Part of a small language model's weights.
Size: 4 heads of 64 (1 for keys and values), vocabulary 5840, 6.74M parameters.
Architecture: local attention windows, capped logits.
Training: a variant of Muon for these matrices, 3812 steps.
Each number is 200 + 30 x the weight over its row's rms, rounded and kept within 0 to 999. Layers, rows and columns count from 0. The size before them is the row's rms in percent of the matrix's.

# layer 5 attention output (transposed), 256x192, rms 0.0526, rows 44-63,108-127,172-191,235-255, columns 48-95
110,166,172,178,195,220,180,254,183,238,229,168,203,212,188,218,195,223,244,212,187,160,183,240,183,178,202,116,224,177,243,282,219,193,203,164,171,206,176,186,175,157,168,225,249,170,168,135,223
106,249,224,213,227,157,248,168,242,214,185,166,179,178,195,197,215,195,199,230,242,219,172,227,188,179,200,253,202,185,198,233,143,264,209,182,187,198,199,218,198,191,244,225,194,176,207,216,247
105,192,236,228,158,184,230,256,257,163,200,222,203,245,169,163,210,237,196,190,177,226,191,182,199,172,172,255,206,214,185,152,225,223,221,145,161,150,159,225,199,254,198,218,207,244,164,178,163
101,178,184,182,190,198,182,235,219,267,200,212,184,255,146,250,172,221,201,270,204,219,205,211,223,148,186,169,217,178,215,225,184,184,222,233,142,197,159,205,199,190,211,225,136,175,176,180,204
108,160,185,228,223,162,195,228,184,135,180,198,214,274,253,225,241,219,232,181,188,246,196,172,165,250,229,264,146,163,209,271,198,212,196,208,188,166,188,287,196,192,218,224,161,157,172,205,198
108,218,177,194,204,230,172,184,254,216,232,206,171,216,229,168,169,209,206,154,196,154,208,149,195,236,203,183,219,198,219,221,204,182,184,239,171,194,159,269,217,191,217,191,202,282,210,200,208
109,179,250,179,207,192,253,163,173,187,213,183,166,225,161,173,204,201,176,206,183,217,198,203,248,209,167,217,186,241,215,154,164,195,268,264,229,114,177,209,184,265,197,177,201,205,185,215,233
095,186,228,144,213,190,181,149,265,186,218,161,174,221,229,208,195,174,246,198,203,170,231,214,207,220,221,189,197,183,146,231,194,185,170,139,194,195,192,263,193,228,209,241,168,230,166,187,202
109,242,195,192,227,241,170,168,188,167,224,214,221,196,212,261,175,228,232,109,190,176,179,259,153,156,183,175,210,252,187,165,248,201,150,235,190,177,246,214,197,230,161,255,266,239,211,212,184
101,158,182,190,232,236,194,253,204,166,229,151,173,215,229,179,183,136,182,194,193,162,192,166,171,185,223,175,187,236,224,252,163,202,180,176,228,183,193,264,182,210,240,230,220,209,216,181,175
113,166,165,205,175,210,194,206,215,220,192,213,231,221,247,193,176,231,252,205,263,242,196,199,204,195,187,187,209,146,216,259,197,124,172,190,152,133,210,266,127,177,191,253,271,219,219,196,181
106,171,200,141,249,216,140,168,232,190,173,177,216,224,168,170,216,196,208,168,222,206,191,205,211,234,181,229,252,200,205,226,181,205,230,278,176,207,214,198,208,168,215,211,260,188,212,231,206
107,159,193,174,166,135,186,209,204,184,200,204,182,211,216,132,222,208,142,159,188,145,255,156,195,192,262,231,240,188,171,244,165,232,207,204,187,247,147,236,172,172,176,188,197,214,190,237,195
088,233,233,248,259,211,190,249,174,226,174,182,206,235,170,165,210,261,224,191,243,197,219,212,235,191,152,265,189,191,206,253,221,186,240,225,173,204,192,199,172,217,165,202,198,181,243,189,242
100,203,222,192,190,195,201,211,241,223,265,184,133,202,181,192,155,183,214,200,199,148,222,179,199,237,202,132,224,176,199,192,176,243,249,140,185,187,169,235,216,227,235,203,216,239,175,170,151
097,172,163,228,207,203,185,205,223,177,190,216,161,187,253,146,220,212,202,196,231,208,149,195,192,198,276,214,167,199,192,184,216,229,229,208,207,217,223,169,154,182,249,142,213,191,211,259,188
119,224,228,225,232,217,240,247,117,146,188,189,177,159,198,176,193,233,196,194,184,184,172,179,161,136,121,240,209,213,178,179,230,209,164,170,232,247,159,197,173,206,204,156,288,188,186,179,215
113,208,204,192,228,212,182,171,168,216,172,179,229,182,175,207,263,215,199,181,228,204,255,151,181,219,184,198,174,176,177,179,194,231,246,227,186,210,174,170,186,179,195,176,221,197,211,177,181
091,158,190,212,152,203,222,177,203,211,176,225,224,162,218,213,234,150,171,198,168,227,242,198,158,183,172,225,175,253,172,183,239,225,218,182,155,193,221,186,204,205,217,160,180,231,205,187,232
115,249,179,238,215,211,186,213,159,230,190,214,265,151,217,196,314,197,226,156,218,219,175,174,126,212,183,196,196,212,184,255,180,178,201,176,186,184,236,154,178,229,207,154,186,191,172,187,196
097,161,161,187,194,244,207,192,206,210,211,185,210,162,203,144,179,148,181,192,226,184,226,177,219,152,216,224,166,157,178,193,150,180,247,201,224,166,229,208,177,216,255,170,179,231,213,195,168
109,216,197,197,231,202,182,175,162,195,190,205,134,240,207,211,149,308,236,213,180,205,225,149,218,238,181,167,196,226,221,215,281,173,219,184,224,234,239,207,251,146,180,182,162,226,221,193,184
092,243,180,172,222,180,174,182,200,227,206,193,281,207,206,213,219,165,219,195,227,158,204,167,181,213,175,154,191,192,249,222,132,173,249,204,231,170,181,157,240,171,187,247,156,247,173,226,206
092,206,202,220,278,219,170,210,224,147,306,200,249,203,234,139,234,163,172,134,192,211,213,219,161,236,175,191,218,131,164,156,227,202,197,201,151,174,251,166,193,205,170,152,263,215,236,226,178
104,202,187,165,156,128,264,130,233,238,199,177,230,162,175,162,153,217,200,191,208,215,216,146,249,211,222,211,238,214,192,181,159,158,204,240,256,232,193,200,215,174,218,176,230,237,167,215,219
097,216,205,194,171,154,193,258,201,171,191,169,180,149,230,256,167,156,251,219,200,265,248,223,199,171,181,195,192,212,211,152,234,161,220,203,295,235,192,167,135,222,194,242,246,211,222,163,213
105,204,179,260,137,284,246,235,195,213,194,169,146,144,171,219,201,212,229,152,179,216,216,166,171,180,234,200,228,191,218,215,196,174,176,163,193,193,272,201,237,196,181,179,167,215,243,253,192
108,215,179,218,159,241,152,154,209,219,224,246,225,195,156,227,191,239,226,216,180,206,179,191,202,162,198,223,207,152,182,165,252,137,227,204,184,224,197,178,156,217,195,150,185,159,236,214,180
107,212,196,185,193,156,213,167,268,203,167,215,224,217,175,233,228,220,197,140,167,196,180,191,251,238,196,157,232,234,190,209,146,178,197,143,182,195,167,254,175,198,223,187,160,191,184,203,177
090,177,190,218,198,191,133,133,198,167,168,209,170,196,135,197,219,244,151,204,182,228,227,195,192,214,168,187,207,159,239,189,249,197,185,210,222,174,137,131,199,215,219,196,205,209,264,267,197
094,159,233,240,203,183,232,171,203,210,224,185,213,195,271,204,195,168,190,212,173,175,234,225,244,189,226,195,186,219,193,183,176,241,190,140,161,233,208,208,199,228,206,218,186,211,194,237,221
102,145,210,220,174,193,257,192,192,254,200,177,208,191,264,203,209,222,256,215,202,209,236,210,257,285,207,198,209,134,195,204,245,169,252,232,170,199,119,216,187,169,197,204,146,192,207,180,207
106,147,209,236,215,200,197,154,163,170,231,243,194,172,182,220,209,218,205,230,185,201,171,155,206,240,166,175,165,207,244,165,169,153,213,161,206,182,175,195,178,187,206,198,265,247,240,153,199
109,165,229,179,142,197,161,185,212,217,261,220,225,199,135,217,242,159,206,178,191,222,187,204,200,224,224,157,239,213,179,191,186,213,234,167,163,173,226,175,172,178,222,234,195,219,215,212,149
095,182,206,150,227,173,173,247,182,151,176,213,225,188,163,135,227,194,145,144,193,227,179,224,211,186,160,191,198,207,142,232,265,210,176,231,220,223,193,195,196,195,160,217,178,168,216,190,164
096,203,230,181,147,210,234,193,174,212,197,226,178,203,211,211,194,164,203,175,128,285,224,178,152,213,188,200,180,222,212,249,168,190,201,167,136,243,187,192,242,166,180,158,205,194,149,155,175
102,177,183,220,243,203,228,184,210,210,193,234,177,187,182,155,192,268,185,251,238,175,233,181,206,218,228,178,193,146,195,184,233,216,203,235,167,172,250,196,236,213,204,158,173,219,243,207,209
096,224,170,208,148,172,209,179,229,157,269,224,198,234,232,184,216,176,209,170,130,205,182,222,189,182,255,216,189,192,211,200,203,228,178,212,191,228,180,202,218,153,280,207,186,185,205,167,202
100,223,173,198,220,163,187,153,240,180,191,184,177,206,239,262,182,206,200,194,230,203,151,198,238,208,192,209,217,245,198,237,156,193,183,218,238,230,148,163,185,181,205,224,208,164,182,171,245
104,145,216,242,191,195,214,155,259,184,232,206,230,224,202,232,154,191,151,171,212,235,238,205,236,171,161,187,205,171,149,152,225,241,205,223,189,177,182,249,189,216,177,222,199,177,225,289,161
088,209,221,169,151,207,209,176,182,240,176,211,189,205,214,188,218,274,175,164,205,158,181,209,224,202,180,200,201,205,226,178,176,199,192,168,243,192,192,181,170,240,253,204,190,254,158,243,202
106,127,256,164,154,185,246,283,172,220,224,244,241,201,171,189,246,162,169,189,179,186,190,205,203,205,191,211,197,174,147,178,228,213,205,246,217,226,144,192,196,210,201,157,171,195,149,176,201
087,178,191,180,224,205,166,232,139,194,209,212,240,189,191,232,198,143,167,197,221,216,192,252,196,221,249,217,174,153,152,197,235,207,150,224,213,207,225,208,177,180,173,172,173,279,229,218,204
081,224,236,192,183,181,248,202,207,228,279,185,169,199,223,258,176,206,209,222,145,201,186,210,200,184,214,169,215,221,212,187,165,223,186,194,244,257,220,154,208,199,202,173,208,228,134,164,234
087,201,245,211,214,231,182,236,149,228,190,226,142,188,196,206,187,140,187,232,193,187,247,212,183,207,234,168,251,156,160,181,227,179,208,155,217,229,147,180,214,160,187,202,187,228,242,214,140
083,192,229,227,246,167,227,187,169,215,216,227,182,222,188,207,211,187,203,149,198,213,151,257,184,135,264,220,169,196,213,216,185,242,171,200,136,182,198,168,198,175,206,187,186,133,179,267,229
092,178,214,163,191,171,206,218,202,200,208,189,226,194,207,203,167,252,232,193,163,202,158,229,248,179,191,225,155,229,200,227,247,217,128,263,180,218,204,204,148,140,181,220,255,221,148,155,162
087,229,189,175,209,194,274,248,168,154,120,161,219,208,239,190,204,186,148,165,220,214,227,218,207,173,202,243,220,173,215,178,149,254,197,189,194,158,173,181,248,162,207,246,193,184,190,198,213
097,170,197,232,210,231,184,220,159,235,188,205,235,188,201,138,183,230,192,233,172,202,185,238,165,211,196,204,226,214,180,196,161,111,196,196,281,205,227,166,217,206,219,202,186,180,209,145,169
095,237,206,178,156,182,217,237,183,276,184,239,238,161,185,231,173,177,210,155,169,231,222,197,156,204,168,209,178,182,185,164,219,178,222,178,177,277,188,180,238,257,183,200,182,170,213,186,242
084,236,236,204,232,178,203,201,235,182,152,214,178,174,169,206,216,223,177,194,182,225,198,207,186,223,224,189,231,201,229,211,186,222,207,212,280,254,195,223,231,192,221,197,196,214,204,162,199
086,228,198,231,156,201,240,224,173,190,223,224,189,175,179,171,200,192,224,176,179,243,181,189,183,136,210,190,193,249,178,157,146,217,162,176,229,147,233,158,219,174,195,236,185,224,224,195,192
083,195,225,181,216,237,203,217,235,187,223,180,165,225,148,215,194,166,237,199,204,218,197,244,216,188,218,223,150,208,167,239,211,199,211,187,170,131,225,177,184,151,199,230,188,195,177,181,165
093,219,159,197,177,231,257,201,198,250,191,202,165,126,277,221,173,181,207,161,181,137,196,187,192,148,154,191,207,188,246,220,197,193,167,238,229,205,158,240,194,208,179,151,219,210,201,158,217
092,238,202,213,221,228,164,151,194,223,153,175,247,258,185,250,197,176,255,217,197,243,208,222,163,217,174,206,174,168,218,225,216,211,214,208,183,166,217,211,205,246,181,204,211,174,213,212,226
084,213,216,180,131,170,187,228,255,197,220,196,205,187,209,191,222,221,194,162,247,195,183,187,203,202,127,191,186,199,227,223,230,210,167,237,230,212,250,184,182,234,191,220,185,195,211,173,220
092,188,177,167,173,153,165,192,224,187,190,248,228,233,203,262,256,168,214,142,126,244,188,223,206,190,221,223,216,138,205,236,223,159,154,207,230,208,238,200,175,155,146,274,213,202,200,218,152
101,154,149,215,217,250,195,228,182,244,221,198,156,202,233,208,128,258,206,204,252,204,152,206,173,254,228,198,234,192,251,207,176,170,196,171,227,156,198,186,189,291,142,206,167,220,204,206,217
095,195,214,136,203,177,176,222,206,211,192,154,223,206,133,222,189,186,239,186,206,197,228,211,263,216,196,187,181,144,219,198,156,242,189,171,198,192,286,215,180,188,225,266,230,205,177,220,125
093,242,204,175,163,206,172,236,187,225,232,214,155,205,165,155,214,201,223,273,154,209,159,212,197,205,188,261,198,160,239,176,237,187,224,241,194,232,222,188,175,164,151,171,254,216,210,206,239
112,194,207,214,224,184,192,231,220,169,180,202,248,234,189,206,238,239,169,216,224,177,228,200,199,237,175,182,208,224,197,175,187,185,218,198,218,171,218,173,276,266,164,160,106,126,211,256,213
103,243,214,214,204,190,177,149,243,204,150,171,175,180,182,203,194,180,219,212,150,202,271,213,205,180,148,224,218,231,177,221,206,204,232,244,164,207,246,174,201,215,207,201,243,166,234,197,182
089,211,114,206,210,255,187,154,217,183,224,177,176,185,231,211,200,195,265,197,180,169,233,168,193,199,153,218,254,195,271,229,186,177,169,221,186,207,219,191,183,189,194,227,253,156,226,191,193
099,229,192,218,209,193,170,146,217,214,175,221,185,176,152,249,207,270,139,191,220,174,163,209,219,213,170,167,237,207,224,265,171,235,238,214,181,218,197,208,210,233,222,254,193,183,238,195,187
108,163,179,209,191,229,238,179,134,217,146,204,192,197,226,183,236,183,157,225,274,232,174,172,201,158,250,232,166,173,193,186,254,156,196,162,202,164,168,189,233,178,194,202,180,137,219,220,230
089,229,215,190,229,217,164,217,241,172,237,179,255,207,186,208,177,228,196,197,195,209,249,238,203,159,164,213,193,194,200,216,188,227,157,190,203,188,258,166,207,253,188,205,205,215,183,202,158
096,173,173,134,206,206,208,201,247,197,195,172,253,221,158,175,280,217,189,220,176,161,199,230,281,230,163,131,216,185,126,198,181,223,138,214,253,174,221,158,222,200,209,237,164,223,217,194,189
109,191,242,214,250,198,164,184,204,194,186,221,201,209,244,184,262,208,181,186,201,169,212,191,210,208,253,132,224,175,186,184,166,182,223,146,197,233,206,208,215,226,207,185,193,182,165,228,219
104,225,243,259,202,191,159,222,149,222,244,199,124,202,175,227,201,223,202,177,202,171,174,182,264,251,183,185,178,225,260,204,224,199,218,218,200,248,207,203,208,233,231,220,227,237,161,223,179
106,186,189,209,120,221,191,239,228,216,200,208,110,157,219,217,204,119,210,229,239,157,200,168,228,187,174,223,204,219,198,215,217,212,246,198,176,188,208,207,179,148,211,206,218,194,229,179,243
121,193,189,212,225,182,231,179,248,165,195,137,197,197,220,174,179,212,208,242,229,165,191,181,228,196,184,228,238,205,209,246,178,251,249,229,239,184,252,219,168,113,216,189,175,166,172,217,221
091,232,191,181,207,216,189,184,167,243,145,132,144,239,267,207,207,189,246,231,234,206,172,176,178,175,189,254,205,184,213,168,210,204,239,180,186,144,217,223,205,192,214,186,209,189,226,247,212
087,197,158,145,257,210,227,199,222,244,178,249,159,154,172,244,205,158,198,221,234,161,221,156,182,218,183,202,159,163,229,211,252,198,242,215,172,234,166,182,192,196,202,172,200,193,179,218,132
098,207,212,240,208,216,232,224,181,160,177,191,247,209,215,208,174,219,169,209,164,226,242,196,215,211,228,178,193,188,195,142,204,184,194,207,198,228,153,175,244,232,182,224,174,151,261,245,186
100,244,171,227,234,213,232,199,228,134,173,176,212,179,223,222,182,239,202,202,169,227,185,224,194,210,194,228,124,143,155,184,203,235,193,193,216,190,251,205,196,197,186,239,175,181,197,202,188
098,162,133,249,183,179,246,210,181,168,214,175,187,182,193,191,232,215,206,222,201,217,176,203,221,224,227,165,232,258,200,141,188,239,165,233,231,193,233,147,185,132,216,200,208,243,199,214,164
096,214,129,227,178,183,191,145,142,191,148,118,167,163,182,177,176,229,150,154,236,214,259,194,213,222,197,212,219,213,187,213,199,231,245,195,137,211,219,170,224,147,172,227,192,190,190,242,216
090,236,235,210,183,193,180,223,146,248,211,168,220,183,242,139,192,175,243,212,202,189,177,185,218,185,203,224,141,217,230,158,148,232,240,177,191,200,129,209,204,216,226,156,167,197,207,207,226
084,224,188,181,212,184,172,196,236,209,197,170,238,168,195,219,274,182,219,194,166,218,248,211,203,178,187,205,204,213,184,137,223,224,207,228,212,192,202,161,194,139,184,221,243,217,188,194,242
107,173,202,196,204,197,190,169,193,155,177,226,176,243,230,178,194,173,166,202,221,160,222,219,154,248,253,186,194,209,227,146,271,165,237,198,218,247,166,256,174,214,184,157,186,179,240,198,245
092,145,177,187,182,173,228,192,236,192,219,159,189,190,172,229,160,177,221,171,246,218,252,186,198,184,231,164,231,210,241,250,203,216,160,238,211,195,201,160,244,241,213,251,159,193,171,189,210
# layer 5 attention value, 64x192, rms 0.0422, rows 44-63, columns 48-95
102,235,187,195,173,201,214,184,166,185,225,170,210,204,177,182,216,175,217,185,195,162,254,255,186,189,220,234,213,151,219,271,191,153,238,183,194,176,215,211,226,183,202,239,261,161,160,187,227
107,218,155,221,225,233,169,167,192,200,193,164,124,180,215,214,172,211,241,227,155,199,196,119,221,212,161,197,258,192,207,192,206,247,201,191,205,200,211,150,181,177,212,151,238,174,197,191,247
098,214,217,227,210,197,195,188,194,216,216,217,255,235,160,197,171,241,172,205,215,183,181,168,175,208,187,204,207,232,184,186,201,199,249,159,177,180,139,150,219,201,233,226,200,225,188,187,171
099,184,219,222,207,246,196,188,209,193,156,249,181,256,191,186,165,110,196,222,211,188,205,201,226,188,211,173,176,166,181,196,268,188,204,230,128,178,162,210,227,184,145,172,193,177,234,188,218
093,172,211,211,206,137,160,200,250,136,215,121,245,212,213,206,133,217,249,187,190,250,231,210,198,223,268,225,218,212,211,203,137,176,229,199,192,145,186,233,276,222,206,196,190,206,148,248,214
092,196,157,177,199,199,170,246,234,188,224,161,195,188,185,207,169,207,183,187,190,185,222,227,299,218,170,204,181,254,176,192,218,207,211,233,273,185,186,194,192,198,223,173,210,226,260,193,145
106,196,211,211,186,231,172,180,232,181,196,194,186,197,123,185,218,233,155,202,148,195,206,175,219,188,221,163,182,214,152,148,160,184,272,168,188,223,181,189,218,243,136,205,168,199,191,247,214
100,160,241,206,221,200,125,210,213,194,243,161,123,200,161,236,187,237,211,227,188,237,235,168,210,206,155,197,243,162,167,184,221,184,235,195,184,230,216,184,186,223,229,186,213,204,218,208,165
103,228,204,208,190,241,213,221,224,165,181,217,133,201,145,202,145,172,273,122,184,170,158,223,208,187,189,178,190,213,191,180,182,190,224,174,159,124,248,197,212,229,184,178,224,229,232,203,193
100,200,135,188,243,224,170,170,214,185,173,144,159,209,162,144,175,159,212,250,208,209,219,171,189,157,159,201,224,186,216,246,174,245,216,212,222,199,228,161,181,160,231,226,239,216,233,214,232
102,174,185,163,215,238,226,158,166,228,137,149,190,216,248,173,159,192,268,209,236,195,187,244,229,195,165,219,180,188,196,214,175,175,193,175,135,128,214,239,153,214,210,264,180,233,218,219,199
097,187,194,170,239,237,230,189,239,204,156,181,190,180,189,169,208,168,230,164,206,223,215,182,240,282,187,175,179,161,221,196,225,182,225,245,189,210,163,205,194,171,234,182,234,187,201,222,171
100,158,124,234,209,212,204,240,190,168,193,192,205,212,213,191,191,242,210,200,243,219,177,167,202,195,234,148,196,197,208,178,171,190,242,190,237,234,116,204,199,196,222,203,183,204,238,227,213
098,243,191,239,252,228,175,228,223,209,212,157,209,221,205,188,255,237,209,200,214,185,163,230,191,183,171,208,168,203,197,251,175,206,167,177,141,180,199,164,177,184,210,206,203,162,202,235,247
098,177,183,192,200,194,256,259,185,145,259,155,178,168,184,226,197,264,165,212,251,222,196,231,213,222,159,154,215,196,195,226,259,263,175,251,232,171,190,153,178,195,209,191,224,248,216,175,137
094,183,149,237,205,190,229,193,175,203,208,189,140,177,248,128,175,196,234,213,243,194,193,169,197,220,190,212,197,232,198,247,200,212,246,178,180,186,227,208,214,141,198,195,208,186,142,223,146
100,213,249,236,221,216,205,232,181,235,175,228,160,183,225,177,210,246,215,265,149,188,205,171,170,179,190,151,178,194,206,181,205,193,175,158,169,217,214,218,210,264,188,159,206,197,169,195,249
096,218,181,255,169,227,192,213,185,182,198,198,230,218,246,175,202,192,239,201,217,197,238,179,219,163,178,220,210,138,198,175,257,201,244,229,243,175,170,183,184,121,202,206,151,167,181,146,232
097,161,177,135,182,186,199,180,199,180,155,234,227,188,227,257,217,147,198,181,175,223,253,200,174,193,223,211,216,176,229,195,223,200,159,157,239,232,166,203,182,151,203,160,192,183,205,238,232
101,220,168,211,219,212,195,202,221,258,236,181,224,206,186,210,213,212,139,143,202,185,215,171,156,235,142,158,207,192,172,249,225,214,185,178,177,188,188,252,223,187,208,182,161,172,212,227,172
# layer 5 MLP up, 768x192, rms 0.0609, rows 0-21, columns 48-95
099,237,191,203,179,237,286,184,191,194,172,164,161,128,164,200,208,172,157,222,255,243,236,168,192,153,193,223,202,169,213,205,217,210,210,201,216,207,175,174,238,174,183,141,182,236,159,174,200
088,178,220,187,234,168,170,171,190,204,165,193,234,252,256,229,196,202,195,196,234,164,200,240,212,228,173,196,235,247,218,256,170,191,202,190,188,189,202,224,186,243,206,168,240,194,182,165,184
086,158,216,200,191,170,227,180,163,180,166,189,217,172,138,196,189,221,168,230,232,223,196,190,213,213,222,227,200,164,231,150,204,170,143,204,265,205,223,179,192,227,199,225,234,243,181,211,183
105,232,172,198,173,171,198,186,221,194,178,215,206,151,166,219,176,165,168,141,205,256,189,165,199,245,203,126,184,202,204,189,244,171,194,304,199,202,210,192,198,216,226,153,182,205,192,223,203
042,186,221,193,190,128,177,223,201,226,234,202,187,157,198,177,240,199,146,237,153,231,134,213,177,265,172,198,175,183,235,202,220,221,237,177,220,174,192,234,181,221,229,153,256,257,234,201,228
101,184,267,183,163,208,198,249,194,177,205,233,210,224,179,192,169,211,189,247,192,210,156,215,228,204,175,213,191,184,199,219,192,176,225,166,190,238,170,190,182,229,218,205,154,200,227,215,183
110,189,262,240,171,233,262,214,187,172,191,233,175,184,173,226,182,215,201,221,227,171,203,223,209,203,178,177,204,185,202,203,236,185,168,108,233,179,193,231,175,223,112,215,201,167,185,232,264
091,233,195,216,144,140,205,255,157,173,179,243,196,193,178,251,231,231,185,166,168,204,204,232,275,228,190,167,217,233,158,161,185,171,257,249,197,185,186,183,267,194,187,212,192,244,194,165,146
061,191,199,197,219,195,229,224,189,224,184,237,234,222,175,202,191,172,155,224,220,206,176,150,199,195,233,232,212,188,199,167,241,200,152,151,232,198,184,206,176,214,188,225,189,243,262,259,203
107,175,267,166,172,209,205,175,198,241,238,179,214,251,171,185,169,123,174,201,192,220,229,234,194,187,181,211,214,231,197,262,230,268,168,268,219,187,178,167,174,191,156,225,184,228,163,185,299
103,202,164,207,135,227,183,240,205,210,221,145,229,176,201,204,229,172,177,174,160,223,191,189,216,174,226,181,202,168,184,203,246,275,207,151,178,149,173,192,216,211,195,146,215,186,235,262,181
101,179,171,212,205,155,233,225,210,192,188,219,212,158,262,214,195,194,183,117,185,157,182,232,174,223,200,204,199,236,180,224,162,166,190,218,222,240,172,160,241,153,141,147,192,211,157,254,228
130,163,258,218,208,199,194,211,210,191,189,227,216,148,191,262,196,210,187,176,172,185,249,268,130,201,227,179,257,167,219,197,192,186,136,134,178,208,255,203,183,165,183,202,201,220,218,180,216
101,166,175,245,181,146,172,165,175,243,200,161,252,217,195,214,155,232,188,191,173,232,222,169,230,235,204,168,168,215,193,187,166,214,181,190,171,150,206,195,276,175,185,220,94,184,191,211,175
108,208,197,149,174,203,271,182,181,159,202,216,143,247,212,188,201,199,209,236,195,162,179,170,230,164,193,178,180,173,233,215,233,240,240,213,228,190,251,200,221,192,220,162,170,203,173,183,216
084,181,188,209,221,238,218,229,243,181,232,197,178,179,158,216,176,243,210,212,185,220,200,184,195,204,254,161,201,212,145,136,200,227,198,229,173,213,189,160,192,154,198,221,203,219,209,193,194
042,205,176,236,202,212,219,160,183,184,197,176,146,161,197,184,214,176,248,196,203,204,235,240,211,202,173,219,251,221,225,176,191,193,213,221,197,191,221,228,160,195,265,220,188,162,210,192,224
101,188,217,149,227,205,205,191,216,149,190,170,236,178,185,164,231,184,217,221,231,144,213,225,189,208,191,202,219,255,176,195,207,220,200,185,208,247,206,158,185,197,208,158,221,173,182,222,240
107,206,133,215,197,155,218,180,218,260,169,197,201,199,187,204,222,215,127,163,205,218,158,260,166,223,186,173,191,155,173,191,183,191,262,203,224,226,228,212,202,202,218,182,208,171,229,195,217
109,246,198,180,127,137,290,184,161,165,200,171,227,231,198,240,202,215,215,210,200,221,241,221,181,204,163,203,209,176,188,175,142,216,172,200,198,236,181,207,220,219,180,186,237,199,216,183,204
097,204,158,184,211,259,221,219,176,201,202,165,140,171,241,242,204,146,187,187,263,198,262,194,132,209,190,215,206,210,163,228,143,180,220,127,233,139,251,220,190,174,165,227,177,223,191,219,216
090,235,194,233,175,229,232,179,202,201,222,230,188,174,207,201,218,195,214,215,204,214,241,149,171,256,187,226,213,245,182,211,216,214,241,184,231,218,220,192,206,187,171,200,162,204,216,206,156
# layer 5 MLP down (transposed), 768x192, rms 0.0608, rows 0-21, columns 48-95
112,223,237,190,213,177,158,213,185,159,260,205,172,161,230,206,175,212,202,256,245,211,195,226,224,231,210,208,179,187,251,231,234,209,237,223,179,251,221,219,188,221,208,188,192,206,220,209,266
095,207,230,251,186,241,219,232,191,180,208,185,219,164,184,200,231,199,213,238,199,249,263,151,236,198,175,213,188,160,172,235,209,230,219,198,213,222,201,236,213,201,132,203,169,195,229,211,231
093,265,218,225,241,183,192,141,179,197,153,147,196,185,218,256,253,207,197,251,229,166,208,177,207,210,189,192,171,206,180,162,184,166,182,199,190,202,211,185,242,198,213,131,167,196,215,197,266
110,151,198,219,230,200,196,213,226,168,201,183,229,192,166,176,159,223,172,235,170,221,248,180,214,227,178,218,231,206,224,147,205,162,154,222,237,192,223,233,185,175,236,178,163,213,196,191,205
042,172,182,259,230,189,220,159,164,153,212,173,176,235,220,171,223,190,191,168,199,223,265,233,251,193,239,196,200,175,197,171,242,203,204,220,213,239,231,195,213,167,170,241,137,212,196,177,169
096,171,212,227,269,214,239,212,149,217,214,198,194,234,211,178,215,165,195,227,168,178,252,180,216,185,232,180,222,177,197,183,174,193,231,175,217,190,223,197,173,152,201,161,182,223,141,197,207
109,153,171,176,247,201,207,152,252,229,212,227,291,227,202,159,220,227,224,252,195,226,184,189,253,229,207,151,255,170,214,163,197,185,220,216,136,227,185,183,204,153,264,223,216,164,199,211,184
083,202,176,235,194,195,199,246,216,157,227,199,237,195,223,165,142,253,209,120,245,167,186,194,186,258,196,181,209,192,170,172,193,259,186,159,237,202,206,221,207,225,176,209,187,216,221,212,232
061,191,230,200,224,243,203,177,158,177,160,222,155,194,160,140,201,232,219,207,187,201,211,194,231,258,185,149,199,218,200,161,144,214,224,183,178,231,234,204,247,208,173,246,262,201,167,178,194
109,184,139,248,212,194,224,232,216,187,213,187,162,192,200,207,194,220,224,155,243,151,189,251,231,214,213,161,185,204,170,211,161,215,176,204,208,241,209,183,174,172,228,260,239,248,222,168,166
107,180,187,187,239,235,197,157,189,180,162,213,178,183,149,236,204,208,205,208,186,216,199,166,241,203,222,205,228,207,234,187,149,265,181,196,225,187,217,198,174,193,261,184,176,285,189,238,257
102,194,205,191,191,210,201,234,209,157,179,169,184,206,184,187,180,218,154,189,201,182,270,202,162,200,191,247,191,146,201,191,255,261,200,173,157,169,248,228,237,217,182,217,221,212,222,161,165
126,253,211,194,212,218,217,199,173,165,175,184,228,151,177,275,192,210,238,259,215,248,205,189,148,192,171,269,161,138,186,148,238,231,221,214,200,191,185,233,199,220,158,179,277,146,261,198,210
103,247,189,186,195,226,208,260,160,165,196,206,217,185,180,161,183,192,224,208,262,150,179,178,147,192,151,175,258,166,185,195,209,151,203,161,200,212,253,200,193,202,190,211,190,221,191,220,203
110,271,201,176,177,155,202,212,149,218,168,183,217,202,198,191,206,184,194,171,182,183,198,147,199,211,216,199,245,144,224,184,174,213,164,211,193,153,213,263,195,188,223,176,192,230,237,244,190
083,200,218,139,180,158,200,210,156,215,136,205,200,183,227,207,219,211,176,220,255,198,215,256,194,195,138,271,206,209,208,220,194,180,166,115,223,182,138,216,164,270,222,213,204,213,218,191,136
044,178,162,197,188,184,219,182,194,173,156,192,227,191,247,193,181,225,231,179,143,155,227,131,190,243,277,210,181,201,241,255,249,195,170,213,188,220,198,213,176,164,177,197,176,248,190,123,157
098,205,232,218,154,183,241,199,235,164,213,167,194,179,194,193,186,178,216,167,223,195,182,244,186,210,252,175,159,192,224,191,256,178,233,224,230,180,242,234,236,164,176,237,238,187,202,178,136
113,281,243,205,191,228,153,210,228,170,253,171,212,201,205,206,235,224,206,172,223,193,183,138,185,180,206,178,202,182,246,198,186,246,143,161,212,158,229,152,160,188,155,176,252,259,181,201,167
103,203,171,239,205,216,171,173,177,166,136,209,167,189,220,180,224,218,187,205,237,142,250,201,199,194,190,232,250,144,251,228,133,219,222,242,218,198,226,157,199,174,233,194,177,240,212,199,162
093,180,204,203,234,147,202,196,174,227,192,186,249,193,168,184,201,178,166,258,216,202,273,181,207,226,208,202,194,201,218,213,229,158,221,216,195,190,135,240,190,193,241,180,194,198,207,155,206
086,171,208,194,214,216,260,220,185,196,207,151,162,208,177,165,174,221,156,208,168,213,151,195,191,163,187,184,171,192,237,200,151,165,185,173,254,130,246,217,210,242,254,180,233,206,179,197,233